Each number is 200 + 30 x the weight over its row's rms, rounded and kept within 0 to 999. Layers, rows and columns count from 0. The size before them is the row's rms in percent of the matrix's.

# layer 9 MLP up, 192x64, rms 0.135, rows 22-130, columns 0-63
084,166,191,248,196,191,166,226,171,183,191,241,207,155,227,214,192,227,219,214,167,205,199,236,200,211,134,181,211,227,232,211,190,230,147,174,166,259,225,187,162,184,158,198,227,182,178,206,175,241,277,195,240,224,236,153,183,166,233,205,204,224,213,209,140
087,214,219,190,189,180,156,161,227,173,185,206,200,226,189,194,290,200,209,200,163,183,207,175,198,224,196,219,249,236,211,147,272,246,224,196,186,228,178,198,200,170,203,200,178,176,169,163,183,214,231,189,191,139,210,159,181,211,240,213,277,246,182,202,173
093,226,198,216,149,188,172,190,181,235,180,138,203,197,200,192,204,181,232,153,208,253,156,222,273,199,243,249,199,197,277,231,217,131,197,211,200,214,230,193,213,193,195,227,191,178,157,203,146,218,152,168,211,185,226,216,194,248,176,199,177,191,184,185,191
117,200,204,173,229,140,219,184,200,181,221,186,198,188,253,182,193,114,205,263,193,224,214,230,223,238,174,213,249,170,200,188,180,184,177,174,202,169,191,202,223,221,201,215,197,215,272,219,213,169,180,207,223,175,108,201,154,198,220,216,206,240,237,184,229
092,217,189,157,230,141,210,183,236,178,259,169,213,152,188,189,192,200,251,173,211,227,210,113,203,181,186,150,193,144,210,214,201,171,249,154,173,181,199,177,200,211,200,218,207,231,180,223,232,272,178,224,188,234,244,201,187,182,226,189,227,214,221,190,175
074,184,192,199,179,157,177,204,204,134,285,163,167,165,211,175,225,200,155,205,278,159,163,214,193,253,197,200,174,218,173,171,200,145,184,211,190,214,213,230,175,220,200,187,188,234,207,170,166,234,202,182,255,216,191,201,219,227,160,209,201,224,257,193,185
096,238,210,189,227,161,178,181,199,133,248,206,236,190,160,171,164,222,152,210,201,190,192,159,234,243,205,209,210,215,238,153,160,192,206,181,185,147,195,180,194,196,191,198,225,259,207,219,269,183,206,196,154,213,222,229,209,154,264,185,223,249,175,192,193
095,202,162,215,237,192,178,203,194,205,219,155,173,208,205,177,185,154,184,200,195,207,207,175,206,227,161,151,196,209,214,178,231,190,140,262,205,270,205,179,221,217,190,238,136,201,229,216,202,187,185,153,296,167,238,222,229,180,189,219,194,204,225,147,202
098,189,215,193,216,231,154,273,200,234,123,152,229,199,177,260,174,236,193,203,249,160,192,184,166,220,284,201,187,189,184,207,203,214,226,159,193,229,207,167,186,207,200,155,221,219,218,187,213,180,199,222,184,203,192,239,205,165,147,244,205,226,190,192,172
085,171,190,154,188,200,201,213,193,208,210,209,188,204,170,199,225,237,155,205,242,177,225,262,116,258,202,227,205,206,220,200,169,155,158,181,225,212,190,191,171,168,205,191,172,263,181,201,221,168,160,221,164,212,212,188,213,242,247,234,220,133,182,158,203
104,166,211,190,137,200,187,221,215,212,224,254,196,192,234,155,247,173,186,193,201,202,252,174,191,220,224,223,210,154,197,231,148,142,183,230,144,173,200,236,200,200,217,210,195,244,251,237,208,174,191,212,166,186,134,259,183,204,155,222,182,224,216,194,188
108,229,241,176,173,204,195,181,239,177,223,216,236,250,197,174,187,217,217,239,177,235,217,221,146,183,146,213,188,205,174,179,188,212,182,217,209,255,259,193,160,167,239,159,184,170,200,214,193,220,166,203,256,228,203,255,184,167,160,244,213,167,189,144,234
097,172,152,203,216,170,194,192,226,178,189,240,155,228,213,182,249,162,159,259,232,166,215,198,217,205,216,210,168,195,238,173,252,164,124,177,239,204,204,223,182,212,230,205,209,147,166,189,220,162,211,162,212,242,229,149,221,219,181,226,187,221,211,154,181
084,164,170,213,177,214,183,185,164,227,187,224,248,217,170,223,230,209,249,194,208,204,188,233,225,227,122,261,207,142,187,186,225,208,227,188,198,216,141,206,221,191,197,202,176,200,225,180,233,181,227,176,158,225,220,211,223,199,202,227,174,92,193,184,180
106,217,206,248,212,164,178,212,214,164,180,187,240,214,246,118,204,209,224,246,187,173,233,192,205,157,147,162,203,205,224,171,141,211,163,226,205,211,190,195,148,212,265,211,177,202,218,200,220,205,194,207,200,269,145,238,234,176,193,183,198,171,175,211,186
117,232,230,160,184,207,225,228,123,232,228,159,183,203,260,206,195,167,260,177,206,197,179,172,241,230,193,190,160,124,192,179,187,216,169,195,218,156,189,224,216,188,170,204,163,235,212,208,162,214,179,216,240,180,203,175,211,231,180,261,169,220,224,177,228
120,181,250,162,148,225,212,198,190,162,194,216,202,216,194,211,202,146,202,245,210,195,221,202,191,205,197,181,278,176,255,208,146,174,214,181,232,152,203,195,206,231,221,197,188,251,219,170,263,186,121,233,160,241,197,189,205,227,200,191,177,151,193,195,204
072,234,197,231,165,163,229,181,183,206,168,241,180,170,189,221,196,225,196,104,222,209,202,186,221,214,151,224,225,157,209,171,175,226,226,180,182,233,213,184,236,167,238,222,196,199,199,214,167,214,174,274,176,183,173,181,192,273,230,241,151,192,173,194,190
113,185,194,167,201,222,197,179,193,202,143,174,194,196,192,260,168,215,202,175,212,177,172,190,223,196,211,191,147,195,237,206,147,231,207,229,242,196,193,216,203,100,238,256,184,252,197,231,211,203,197,169,189,186,234,169,167,243,219,215,261,221,190,167,162
076,210,197,195,159,171,199,285,254,202,207,143,211,203,147,214,207,195,191,244,201,186,192,245,221,263,241,166,167,157,191,176,206,167,157,194,187,217,190,159,173,252,244,210,179,206,230,235,223,244,172,163,201,167,248,190,207,194,197,205,175,210,212,173,200
084,191,213,279,191,223,226,218,196,191,205,243,212,197,211,208,198,116,191,191,174,257,181,202,168,120,187,239,210,187,181,183,229,150,226,180,226,175,205,196,206,204,182,177,130,155,244,202,225,195,232,217,232,195,166,226,200,197,190,264,217,191,180,186,209
100,199,145,188,218,200,257,211,187,230,239,172,261,187,218,170,196,182,183,205,236,141,167,220,183,193,207,167,178,189,205,214,174,197,170,200,178,196,179,181,206,194,150,228,298,217,175,187,207,172,176,211,183,181,231,135,221,211,209,192,203,268,251,227,204
107,229,206,271,228,184,225,171,206,247,210,192,156,191,212,190,166,198,177,213,174,208,171,180,238,185,195,234,148,234,185,210,189,214,238,225,165,252,217,211,235,195,124,201,190,169,165,241,159,169,225,222,237,156,238,168,185,216,153,231,166,228,189,227,200
088,220,189,267,210,241,247,178,164,209,234,200,195,193,206,212,181,177,184,235,204,168,225,222,178,224,212,211,175,256,232,154,187,180,208,131,198,174,134,249,215,133,138,204,206,222,219,162,233,194,230,172,191,237,201,191,204,197,143,194,207,208,195,230,187
102,172,238,234,185,214,223,190,226,164,212,253,206,237,157,208,168,154,136,249,166,153,187,198,184,189,182,225,196,213,224,234,226,180,242,246,192,215,176,226,226,242,182,157,212,228,228,177,198,189,249,189,163,201,198,206,220,210,143,263,160,212,171,203,229
100,162,219,185,258,140,176,181,220,190,149,186,165,174,245,200,186,198,235,227,239,198,166,187,176,109,213,221,185,238,185,206,283,193,196,214,208,250,207,239,224,209,198,205,237,167,232,185,178,226,237,167,203,185,212,189,205,195,175,219,235,201,178,161,190
088,125,232,166,183,188,228,189,243,216,197,205,181,206,161,197,193,228,185,201,144,196,225,149,239,271,201,155,210,202,187,187,211,248,220,207,189,214,210,184,238,220,206,183,207,226,165,210,168,177,193,197,173,231,183,225,233,226,228,200,249,125,193,239,139
078,201,184,227,275,191,167,202,188,208,193,189,189,202,216,215,178,149,240,211,160,149,231,199,218,226,170,227,183,188,211,206,217,180,239,189,170,258,224,200,209,215,209,223,220,157,163,209,174,199,254,213,183,177,150,211,261,197,197,127,215,266,197,234,159
086,233,181,169,209,172,218,200,234,224,145,206,204,150,191,214,222,199,198,242,234,156,196,207,218,183,212,241,220,129,151,193,170,159,240,237,198,265,203,206,146,213,200,164,206,188,189,260,177,234,215,197,181,203,203,198,209,151,191,226,183,238,257,197,154
113,168,195,154,233,200,191,176,175,177,199,203,187,196,192,204,175,161,205,190,198,201,157,236,236,215,197,189,182,187,214,221,189,209,194,176,229,189,201,278,231,149,184,189,223,159,202,268,174,151,289,198,190,194,218,157,178,191,221,264,181,248,231,174,240
096,211,180,147,243,167,165,196,199,172,239,236,143,191,204,173,242,168,208,223,188,210,215,183,183,266,205,200,182,201,235,206,218,138,192,251,222,207,230,188,199,226,191,210,190,180,211,150,169,202,197,141,204,206,150,262,201,164,240,178,241,257,217,197,209
094,176,188,228,165,221,133,232,167,190,227,250,203,221,225,181,190,216,170,243,152,213,187,214,191,192,214,217,267,203,142,164,221,170,201,281,194,167,157,203,189,214,196,156,185,156,229,253,189,206,245,189,163,246,222,205,207,188,216,219,218,182,181,220,199
135,168,187,235,152,206,188,193,238,146,184,210,186,228,181,219,220,217,205,219,161,190,252,181,212,174,157,220,254,207,223,195,228,213,209,206,127,190,208,143,175,265,242,209,182,174,197,137,280,223,207,215,207,190,204,214,193,201,213,155,239,187,186,180,210
107,193,214,192,212,190,194,219,190,193,154,225,231,195,224,199,129,194,177,181,260,194,238,242,235,225,208,218,204,173,229,168,126,190,218,190,175,188,211,163,262,156,220,175,156,187,224,248,200,216,198,165,180,233,167,182,208,207,238,192,208,253,225,231,137
100,162,188,228,197,232,173,220,229,178,243,223,133,184,204,285,144,172,206,205,203,166,189,158,257,201,207,177,207,184,211,237,213,187,161,221,206,202,179,216,192,220,210,232,200,264,133,211,192,190,186,161,199,218,226,190,202,194,242,180,197,147,181,169,245
090,182,201,123,207,200,204,206,234,214,236,213,187,223,276,174,181,203,168,239,215,216,203,247,168,180,175,166,238,215,170,206,227,238,169,161,164,174,226,198,182,210,203,189,253,200,225,207,136,173,208,167,183,186,154,194,188,193,216,205,166,258,214,249,248
095,227,202,179,174,194,200,243,277,168,176,184,275,185,175,255,149,241,175,177,207,199,191,192,248,154,181,224,171,183,182,139,200,186,195,220,203,215,262,189,170,142,239,169,192,199,159,192,230,207,202,208,186,172,230,248,205,196,224,219,214,208,206,224,192
092,169,213,187,208,204,215,160,171,217,157,165,173,235,199,184,202,183,219,135,185,185,164,188,228,232,189,218,147,186,191,253,191,194,256,190,214,231,177,249,262,214,165,185,211,172,197,224,137,226,220,255,188,143,231,155,184,209,224,243,206,190,229,229,198
073,183,169,187,257,190,207,166,236,211,160,209,234,207,213,168,182,177,191,251,195,228,208,219,171,160,199,214,164,180,187,204,201,253,205,183,224,238,200,218,237,219,251,218,175,152,199,253,202,149,281,145,218,123,181,172,188,196,186,172,194,206,197,212,198
080,201,176,165,249,175,204,210,176,232,194,180,180,147,216,168,175,174,150,157,232,221,161,145,187,220,219,201,169,154,254,230,205,208,223,210,218,219,173,206,203,246,156,258,250,201,166,150,207,246,231,204,169,196,190,182,234,203,177,198,245,235,217,210,168
090,285,190,181,200,227,128,200,192,213,219,202,154,189,227,253,221,187,207,161,170,209,236,229,251,207,162,188,190,164,200,213,217,176,151,204,187,182,201,188,197,216,262,203,175,271,213,169,187,216,179,160,140,256,198,191,176,202,192,215,229,200,177,217,191
118,228,210,175,181,177,194,214,203,195,188,191,169,175,203,209,249,168,180,149,186,209,239,239,190,201,255,187,179,185,299,213,263,196,227,187,184,203,212,241,150,209,215,174,200,183,189,162,234,228,177,248,117,200,218,162,202,208,174,209,189,225,190,155,196
107,212,208,157,224,183,194,203,179,228,222,203,190,181,173,190,194,204,224,138,134,225,193,204,232,228,177,234,226,247,199,154,222,208,182,164,180,240,225,194,238,182,203,208,263,146,198,212,118,218,200,202,175,245,211,176,162,171,205,203,207,201,185,135,146
105,179,192,146,229,220,167,248,266,228,170,214,186,239,205,172,259,230,218,187,228,204,193,149,182,215,211,204,183,183,151,256,180,227,172,223,148,260,200,189,207,229,201,224,207,230,233,194,190,139,183,170,235,224,196,200,198,197,158,248,190,180,161,193,187
101,194,170,228,233,207,208,167,211,212,177,186,170,182,144,238,149,186,222,186,223,222,178,132,257,213,236,207,238,188,258,198,167,210,196,168,183,157,169,203,184,206,139,190,224,266,211,180,169,158,197,212,189,218,202,200,224,200,231,166,216,151,205,229,256
112,269,165,149,203,171,202,187,239,224,189,204,212,202,187,203,190,173,167,199,218,208,204,234,185,179,211,242,164,177,258,168,247,213,210,165,216,260,186,138,200,180,216,246,203,131,220,214,173,185,184,181,160,227,144,220,176,227,192,181,172,194,249,167,205
108,200,123,195,218,172,190,231,237,194,241,196,196,133,202,231,169,208,267,197,183,195,176,189,246,237,252,235,248,172,179,219,160,186,126,209,196,195,192,169,194,191,171,200,193,209,169,168,216,145,202,148,183,223,229,228,191,189,215,212,219,189,224,232,222
089,173,219,201,191,195,202,246,158,238,216,170,183,186,216,181,161,190,190,165,204,208,227,170,236,247,204,165,253,160,174,160,213,221,192,238,225,231,208,218,197,226,195,186,164,252,235,192,221,222,162,227,88,168,230,194,197,184,171,178,186,189,166,239,208
088,222,236,102,176,235,207,183,227,182,200,178,239,209,210,203,177,244,170,237,207,183,245,229,229,217,173,223,209,219,211,166,200,211,180,146,153,221,217,234,188,217,195,231,247,166,198,200,171,162,227,164,183,208,187,247,178,194,245,190,208,231,147,219,148
095,200,251,204,187,193,231,164,204,182,211,251,196,168,164,192,180,244,220,239,150,192,221,128,191,207,163,256,210,268,167,258,197,249,218,211,155,229,223,193,154,214,195,184,193,189,217,171,176,182,235,182,222,181,213,193,177,228,244,150,197,194,181,220,179
090,184,203,131,210,205,200,261,229,168,280,134,241,215,237,178,197,176,178,238,213,179,235,157,179,205,231,198,181,206,192,178,206,214,169,208,138,236,199,224,212,179,187,214,158,182,226,169,218,240,198,154,201,201,158,196,185,143,222,217,204,175,225,175,215
088,166,204,221,182,164,238,194,216,204,231,238,252,237,193,177,201,218,136,183,202,191,208,225,244,191,184,230,191,193,190,224,268,154,220,167,199,203,204,195,210,239,236,206,197,143,234,206,220,226,195,152,204,190,231,190,225,108,167,149,199,188,190,148,217
090,203,214,268,232,212,183,199,252,165,185,196,207,242,201,174,179,206,242,204,192,175,242,196,236,118,227,215,179,213,284,214,218,183,226,158,196,186,160,212,234,184,229,200,183,236,204,207,179,216,168,254,212,204,179,205,213,168,190,147,202,133,189,202,203
102,223,255,187,179,204,176,266,255,189,280,171,182,194,135,210,230,234,185,209,201,168,141,186,218,223,179,160,160,186,213,183,166,140,226,204,201,178,222,181,167,216,234,163,230,174,166,174,211,180,200,193,206,230,207,257,222,205,212,200,220,232,195,197,182
105,197,216,169,251,235,217,212,185,220,215,142,205,200,200,189,194,165,237,197,136,192,178,172,162,194,174,196,155,181,228,212,215,182,211,187,170,300,168,184,213,200,203,216,261,188,222,218,192,189,290,193,213,234,181,226,201,175,184,242,202,228,161,219,196
090,238,209,199,209,164,225,243,216,157,195,187,167,192,155,202,193,173,213,136,198,191,223,202,236,235,185,170,222,182,190,179,216,175,167,214,181,194,257,187,158,177,244,173,208,230,202,188,256,204,184,225,172,281,170,212,206,201,271,209,219,152,141,211,195
122,212,191,221,188,139,187,163,204,231,188,221,198,150,155,168,168,186,226,191,159,183,208,180,225,208,167,170,167,152,156,208,179,185,173,275,202,187,226,178,245,249,202,187,213,233,186,210,264,177,209,180,179,209,267,175,189,193,255,181,212,224,184,246,193
081,196,169,208,212,134,180,199,204,163,144,213,229,206,176,170,274,213,223,257,170,165,258,209,168,138,187,191,209,196,227,237,217,196,210,217,192,254,158,162,191,171,253,193,157,178,209,227,182,204,202,175,221,212,233,189,200,168,164,222,155,189,184,228,201
101,172,146,203,186,185,188,191,171,244,262,247,253,208,224,165,164,193,191,224,207,192,190,179,185,215,220,207,189,235,253,202,160,220,205,188,153,225,228,178,170,253,209,209,197,230,198,150,234,159,205,190,123,173,191,157,206,195,267,206,191,178,205,173,229
107,204,198,236,216,233,206,184,199,171,173,230,222,172,242,232,167,219,233,258,195,167,122,215,253,199,179,214,205,203,200,212,181,257,181,223,208,161,162,163,176,205,190,161,194,205,224,166,218,241,232,202,219,229,196,219,187,192,157,270,184,225,185,247,142
090,180,234,213,226,224,215,268,191,184,229,253,258,245,204,201,219,268,239,247,196,227,230,171,204,175,190,133,234,144,236,201,206,193,161,212,188,190,197,207,170,163,208,191,166,203,230,202,225,186,222,182,228,206,208,223,193,146,164,173,191,168,171,160,184
099,202,168,192,176,193,224,198,161,183,184,127,209,177,194,223,213,217,151,222,192,223,245,183,231,213,226,214,195,223,175,194,241,220,256,273,151,210,220,248,230,219,155,174,220,210,193,183,189,180,180,205,208,159,168,164,190,249,215,203,179,222,244,244,137
087,251,196,224,198,202,212,158,133,213,217,227,147,188,200,192,220,192,216,178,164,236,173,184,241,209,154,179,238,202,171,202,214,249,231,274,169,176,170,191,226,189,198,188,231,193,215,182,205,144,175,248,149,195,188,250,204,244,191,210,177,208,155,249,210
112,221,195,195,187,225,199,204,167,253,227,202,217,184,163,187,220,94,244,195,191,195,185,167,152,213,216,192,160,209,198,239,230,256,196,145,201,271,227,199,217,162,182,170,231,178,193,170,208,135,211,227,191,197,211,142,217,215,222,200,202,223,211,197,206
118,181,210,194,206,179,170,196,127,200,212,211,206,210,240,265,223,234,254,193,132,198,200,184,181,196,189,192,234,252,137,208,208,210,179,220,226,226,202,175,212,194,170,237,177,245,216,267,246,225,140,212,220,158,202,199,197,180,187,185,182,163,151,192,206
121,211,183,202,170,268,196,212,212,199,209,235,198,222,188,173,185,191,198,223,228,271,186,185,154,250,164,215,197,182,214,159,130,191,217,209,269,188,236,247,183,202,222,199,183,210,201,224,188,157,118,178,177,206,207,247,201,199,203,258,189,185,197,166,168
098,211,209,235,200,167,186,266,227,185,199,212,234,235,134,226,186,219,185,180,199,200,231,201,215,221,210,188,181,206,217,136,223,206,193,184,241,235,178,193,171,213,207,167,199,175,201,191,258,201,207,189,152,241,256,214,227,174,131,213,218,167,112,176,211
103,246,176,191,193,178,209,221,258,226,198,182,161,247,130,230,191,149,214,213,178,223,216,197,241,161,172,193,183,184,237,162,212,252,202,173,172,193,222,248,187,164,247,183,178,200,250,202,236,184,145,153,189,225,210,213,202,193,198,194,211,168,157,164,243
108,223,165,224,180,235,211,195,156,188,216,223,191,134,209,247,190,211,214,174,180,171,161,188,219,193,233,287,208,213,171,231,204,191,224,173,183,181,187,174,219,219,174,197,255,169,195,211,202,194,223,143,154,195,206,201,202,180,173,194,201,293,220,264,196
120,182,253,187,225,187,164,199,248,165,179,215,232,227,240,186,199,180,214,200,222,189,194,194,184,213,169,190,264,234,217,186,173,184,124,230,186,215,201,188,207,224,235,178,213,233,190,307,215,164,182,226,207,171,165,236,185,173,179,169,161,224,243,187,183
109,179,214,228,184,196,205,165,217,202,200,166,252,166,174,190,211,231,215,181,117,218,220,155,179,214,205,187,228,206,209,169,190,199,167,187,283,188,194,241,171,211,235,171,182,210,160,182,164,160,199,243,167,218,194,251,199,228,255,259,230,191,227,229,178
112,194,202,215,165,204,208,193,193,186,207,182,240,198,185,201,140,193,231,204,226,226,164,194,176,219,248,222,167,250,213,171,183,261,246,160,181,197,221,240,218,156,232,226,230,226,181,199,171,225,165,178,246,157,150,189,170,237,189,230,151,196,142,148,182
099,241,207,214,177,161,215,214,189,181,186,240,199,159,174,228,196,172,201,204,231,228,189,166,179,207,196,242,217,288,223,222,216,223,155,147,203,180,128,196,173,171,214,189,217,195,233,226,205,207,233,168,241,211,184,225,159,203,176,179,138,232,136,217,221
122,153,206,195,154,225,189,216,203,189,222,257,158,207,174,213,158,203,122,182,265,226,230,195,253,227,200,194,183,150,204,141,182,196,209,232,188,207,197,213,193,185,204,205,141,173,173,183,235,197,217,224,192,222,201,203,251,222,187,241,236,231,189,252,159
113,221,170,240,210,172,225,220,157,169,173,225,202,178,169,210,197,236,205,137,240,232,146,214,191,156,170,197,183,240,216,192,272,237,238,203,193,173,175,232,260,211,190,179,138,194,191,189,191,196,228,220,183,278,252,202,193,187,169,202,179,198,195,195,201
080,177,137,122,227,218,247,160,245,222,251,172,206,203,207,148,247,186,191,206,213,238,180,213,204,219,204,233,199,236,207,160,170,220,163,184,192,184,165,179,184,227,177,228,208,207,162,206,229,180,226,166,134,177,219,195,219,180,174,196,207,209,212,264,236
131,213,216,180,189,206,236,168,164,194,186,213,269,214,179,188,203,250,223,193,195,192,188,227,205,127,197,228,162,222,198,196,224,171,209,156,185,200,179,227,204,246,213,249,183,146,188,200,198,179,255,196,146,188,210,205,210,191,231,106,228,174,241,237,171
133,173,211,239,146,188,169,237,284,184,199,196,138,192,157,203,221,217,217,173,254,188,207,155,159,204,174,194,217,206,181,221,206,205,256,168,201,197,237,214,233,202,208,182,181,178,202,192,192,227,177,228,270,227,194,215,225,203,175,226,202,167,122,177,221
121,203,173,263,234,197,228,210,195,228,245,186,209,228,191,157,191,133,191,215,212,201,240,191,138,186,233,214,150,208,241,201,200,229,210,200,221,186,146,212,213,207,187,212,195,173,187,202,220,155,299,228,176,228,201,171,153,157,194,174,165,208,228,220,197
090,128,186,202,217,211,247,225,237,232,223,192,240,156,207,197,211,209,155,223,219,160,192,201,183,221,241,203,196,139,188,230,190,190,228,199,209,181,181,239,229,224,174,199,233,165,188,194,215,196,219,178,182,241,150,117,141,202,237,221,204,258,192,231,192
102,216,163,283,228,191,201,184,172,217,190,213,178,197,241,271,185,142,162,242,233,194,179,207,157,120,198,240,210,211,205,201,205,211,185,181,205,198,202,204,215,201,165,203,194,138,216,157,188,171,244,213,218,202,185,174,214,177,200,139,158,216,186,239,210
084,197,166,179,228,132,185,194,208,156,156,237,236,242,192,172,182,228,217,222,197,262,208,189,200,205,210,173,202,198,222,220,177,162,122,199,267,253,208,164,244,189,204,210,207,225,236,241,190,217,168,167,240,226,225,224,204,213,193,203,224,149,180,185,173
094,224,208,189,183,243,240,208,212,203,218,217,207,160,158,169,183,178,192,220,166,209,176,245,225,221,208,239,204,130,264,224,191,183,224,187,189,223,122,187,187,219,164,178,143,198,170,242,176,210,187,202,195,235,258,237,207,135,207,243,202,210,196,231,213
103,155,188,177,192,183,166,156,209,159,197,232,184,198,180,157,244,161,229,171,206,252,171,231,238,181,199,221,201,224,230,215,207,162,270,235,199,243,159,213,201,198,220,169,181,198,182,141,204,210,193,240,162,255,192,204,208,193,170,255,206,160,189,181,257
102,194,228,200,199,213,199,202,230,193,226,179,211,186,150,187,213,236,194,271,203,190,236,233,191,167,249,209,176,218,199,220,204,177,168,213,246,202,181,220,219,163,244,162,186,183,178,163,157,156,268,268,198,187,167,152,224,125,198,190,194,192,239,227,193
094,234,228,167,209,271,169,203,171,125,180,190,230,229,209,174,186,173,260,224,271,196,198,211,212,264,202,211,220,153,173,194,183,146,186,191,189,161,226,169,203,196,207,206,191,210,161,181,199,209,179,210,215,169,200,223,212,185,251,153,184,185,255,188,172
109,250,231,153,164,193,149,233,207,213,236,193,219,252,216,158,219,197,199,258,157,197,264,195,248,185,193,193,186,165,251,181,178,151,193,168,188,214,204,207,247,202,201,218,177,208,204,190,221,167,109,189,212,214,181,225,194,185,193,218,212,168,237,166,217
119,211,215,174,237,221,193,154,230,154,256,182,185,251,217,253,149,189,180,236,250,190,236,242,154,231,183,152,224,167,182,195,201,171,177,148,201,217,187,172,170,221,189,229,208,162,207,191,199,186,242,175,221,221,183,249,173,158,196,215,199,237,252,196,212
091,224,209,200,184,235,188,247,196,184,223,163,238,273,199,226,209,185,239,158,215,211,222,201,248,243,213,179,210,129,156,221,232,181,150,174,180,185,176,174,160,235,176,187,177,173,187,219,229,203,196,192,206,222,285,204,209,183,202,202,187,196,234,132,192
087,194,173,220,209,208,190,145,201,249,255,211,178,213,152,254,169,178,225,179,168,234,210,209,146,247,229,208,163,228,202,184,187,220,200,186,209,176,186,182,231,160,146,199,240,206,138,223,230,245,219,212,177,152,183,184,225,178,149,151,221,202,207,227,227
078,250,201,159,204,213,178,180,181,226,246,182,236,214,211,190,213,182,172,241,215,138,227,224,168,197,273,175,246,195,190,187,196,182,233,182,162,233,232,222,209,264,218,167,290,174,176,231,179,208,195,214,195,182,182,144,189,229,219,163,193,187,214,183,192
126,197,158,157,207,186,200,230,170,216,212,225,219,168,194,241,212,189,190,192,167,171,174,166,219,188,167,170,162,181,155,181,294,214,180,278,233,230,197,215,208,247,183,182,229,231,215,240,150,253,192,188,193,150,235,183,191,193,192,178,223,210,170,226,213
105,221,183,213,206,241,190,238,139,226,177,153,222,212,206,178,212,247,183,163,181,197,208,203,143,178,236,182,140,216,272,214,158,210,177,194,218,231,164,194,226,161,166,234,164,221,163,210,173,216,210,175,218,158,234,172,191,207,192,235,210,255,233,242,208
093,160,191,193,230,186,234,192,233,228,199,200,247,233,265,225,198,174,201,186,192,190,223,225,161,175,191,179,158,197,192,180,225,211,179,199,164,180,227,196,214,174,161,252,261,211,175,223,206,196,264,216,229,200,128,235,186,190,137,170,148,160,188,164,209
121,203,187,231,185,203,257,160,226,228,236,195,157,175,203,127,203,272,216,246,210,166,189,205,182,158,147,185,216,212,186,204,151,207,234,164,187,142,185,228,174,206,223,254,164,178,191,184,141,221,191,204,210,168,202,198,221,191,236,184,206,230,228,239,203
098,185,222,195,197,172,172,218,182,138,159,220,201,204,186,209,202,167,241,225,197,260,239,212,261,230,171,240,215,195,190,151,203,166,247,165,219,187,199,257,171,230,254,171,196,235,245,190,216,159,190,205,152,178,154,177,201,203,165,241,224,186,188,169,182
087,210,210,230,166,178,197,236,249,156,158,196,261,219,231,198,238,195,167,235,180,193,219,246,169,188,122,179,212,167,190,172,266,180,159,201,227,245,221,175,227,223,212,173,180,193,207,222,222,160,216,185,200,243,217,236,157,180,162,190,183,168,190,233,184
122,191,204,182,226,190,151,220,175,199,213,206,162,187,188,218,229,183,258,193,216,210,228,172,239,234,223,160,243,168,217,227,189,199,115,204,205,161,215,150,189,216,161,248,130,229,236,195,252,185,165,197,196,222,200,240,236,215,222,181,203,200,179,168,251
097,176,179,203,222,102,227,230,200,192,217,193,166,176,165,203,231,213,251,221,169,199,204,186,210,247,216,217,204,217,221,247,199,210,211,154,168,185,187,238,209,285,127,214,169,200,218,189,235,176,160,186,189,219,221,184,143,159,178,197,228,199,213,196,201
096,199,230,207,229,211,181,204,177,174,193,202,102,166,212,241,256,180,194,193,240,189,187,207,186,206,220,197,169,167,182,191,189,226,214,241,153,171,214,215,186,195,172,219,187,208,253,105,198,213,192,227,213,194,214,165,215,260,255,208,160,231,189,169,196
089,182,261,232,181,150,202,172,176,238,167,224,174,199,205,208,242,202,221,196,228,155,190,205,151,132,217,179,238,180,211,241,199,199,212,258,233,140,217,161,218,204,206,176,158,210,226,211,240,242,196,188,202,180,158,166,207,176,196,235,195,137,181,200,232
087,225,132,141,184,221,211,190,219,259,210,190,163,215,234,178,201,261,182,214,212,200,191,225,169,241,179,182,184,164,225,226,214,199,175,228,202,172,230,219,188,233,249,201,221,212,173,228,186,182,126,144,179,153,175,203,239,241,228,232,216,164,204,175,179
098,186,180,223,201,202,152,207,260,206,206,180,199,213,179,187,183,145,155,216,187,183,159,143,194,235,225,203,159,234,170,165,202,186,204,164,278,186,227,219,199,266,215,190,269,155,184,210,158,211,197,163,203,183,252,188,222,179,220,239,189,216,202,198,165
106,201,220,152,189,206,179,233,177,212,221,196,187,179,195,204,219,216,245,106,186,274,199,206,182,229,189,167,242,166,215,171,223,213,213,195,256,194,201,215,171,194,197,188,201,209,211,221,174,253,173,220,160,180,213,211,216,211,191,271,189,137,130,203,175
082,212,203,242,202,217,270,149,178,218,183,160,224,195,207,152,198,233,109,210,185,182,184,224,218,162,227,233,189,217,236,184,153,200,242,189,216,236,191,220,227,153,186,249,214,204,187,190,142,216,234,157,217,186,216,174,181,174,220,179,192,251,210,185,229
101,224,197,159,240,215,208,185,196,208,214,221,232,216,230,190,227,235,216,236,177,196,192,222,195,188,203,177,192,224,97,224,180,219,166,171,198,184,220,194,218,191,200,259,202,193,214,253,127,159,219,144,211,168,225,224,191,152,235,175,192,193,252,212,150
103,203,197,235,201,207,212,193,228,170,150,204,218,201,207,187,219,189,258,175,194,213,185,152,221,172,151,196,239,201,145,172,248,188,152,218,181,210,198,181,166,280,229,189,184,219,190,208,204,261,187,252,179,231,204,264,207,145,160,191,165,175,186,210,231
094,267,207,191,230,205,203,194,156,203,168,189,193,195,193,207,190,215,230,186,193,191,178,219,212,199,199,248,164,210,175,214,165,238,226,253,236,216,224,181,227,171,166,268,182,275,192,167,176,259,162,201,208,170,196,137,212,230,189,165,141,222,167,193,174
096,187,206,233,242,135,249,191,183,210,164,182,224,186,157,223,209,209,219,213,171,146,203,242,178,126,218,215,162,264,209,222,225,227,201,193,210,210,176,220,182,238,170,220,181,124,188,225,179,174,225,253,202,197,211,160,222,239,193,156,221,180,206,201,183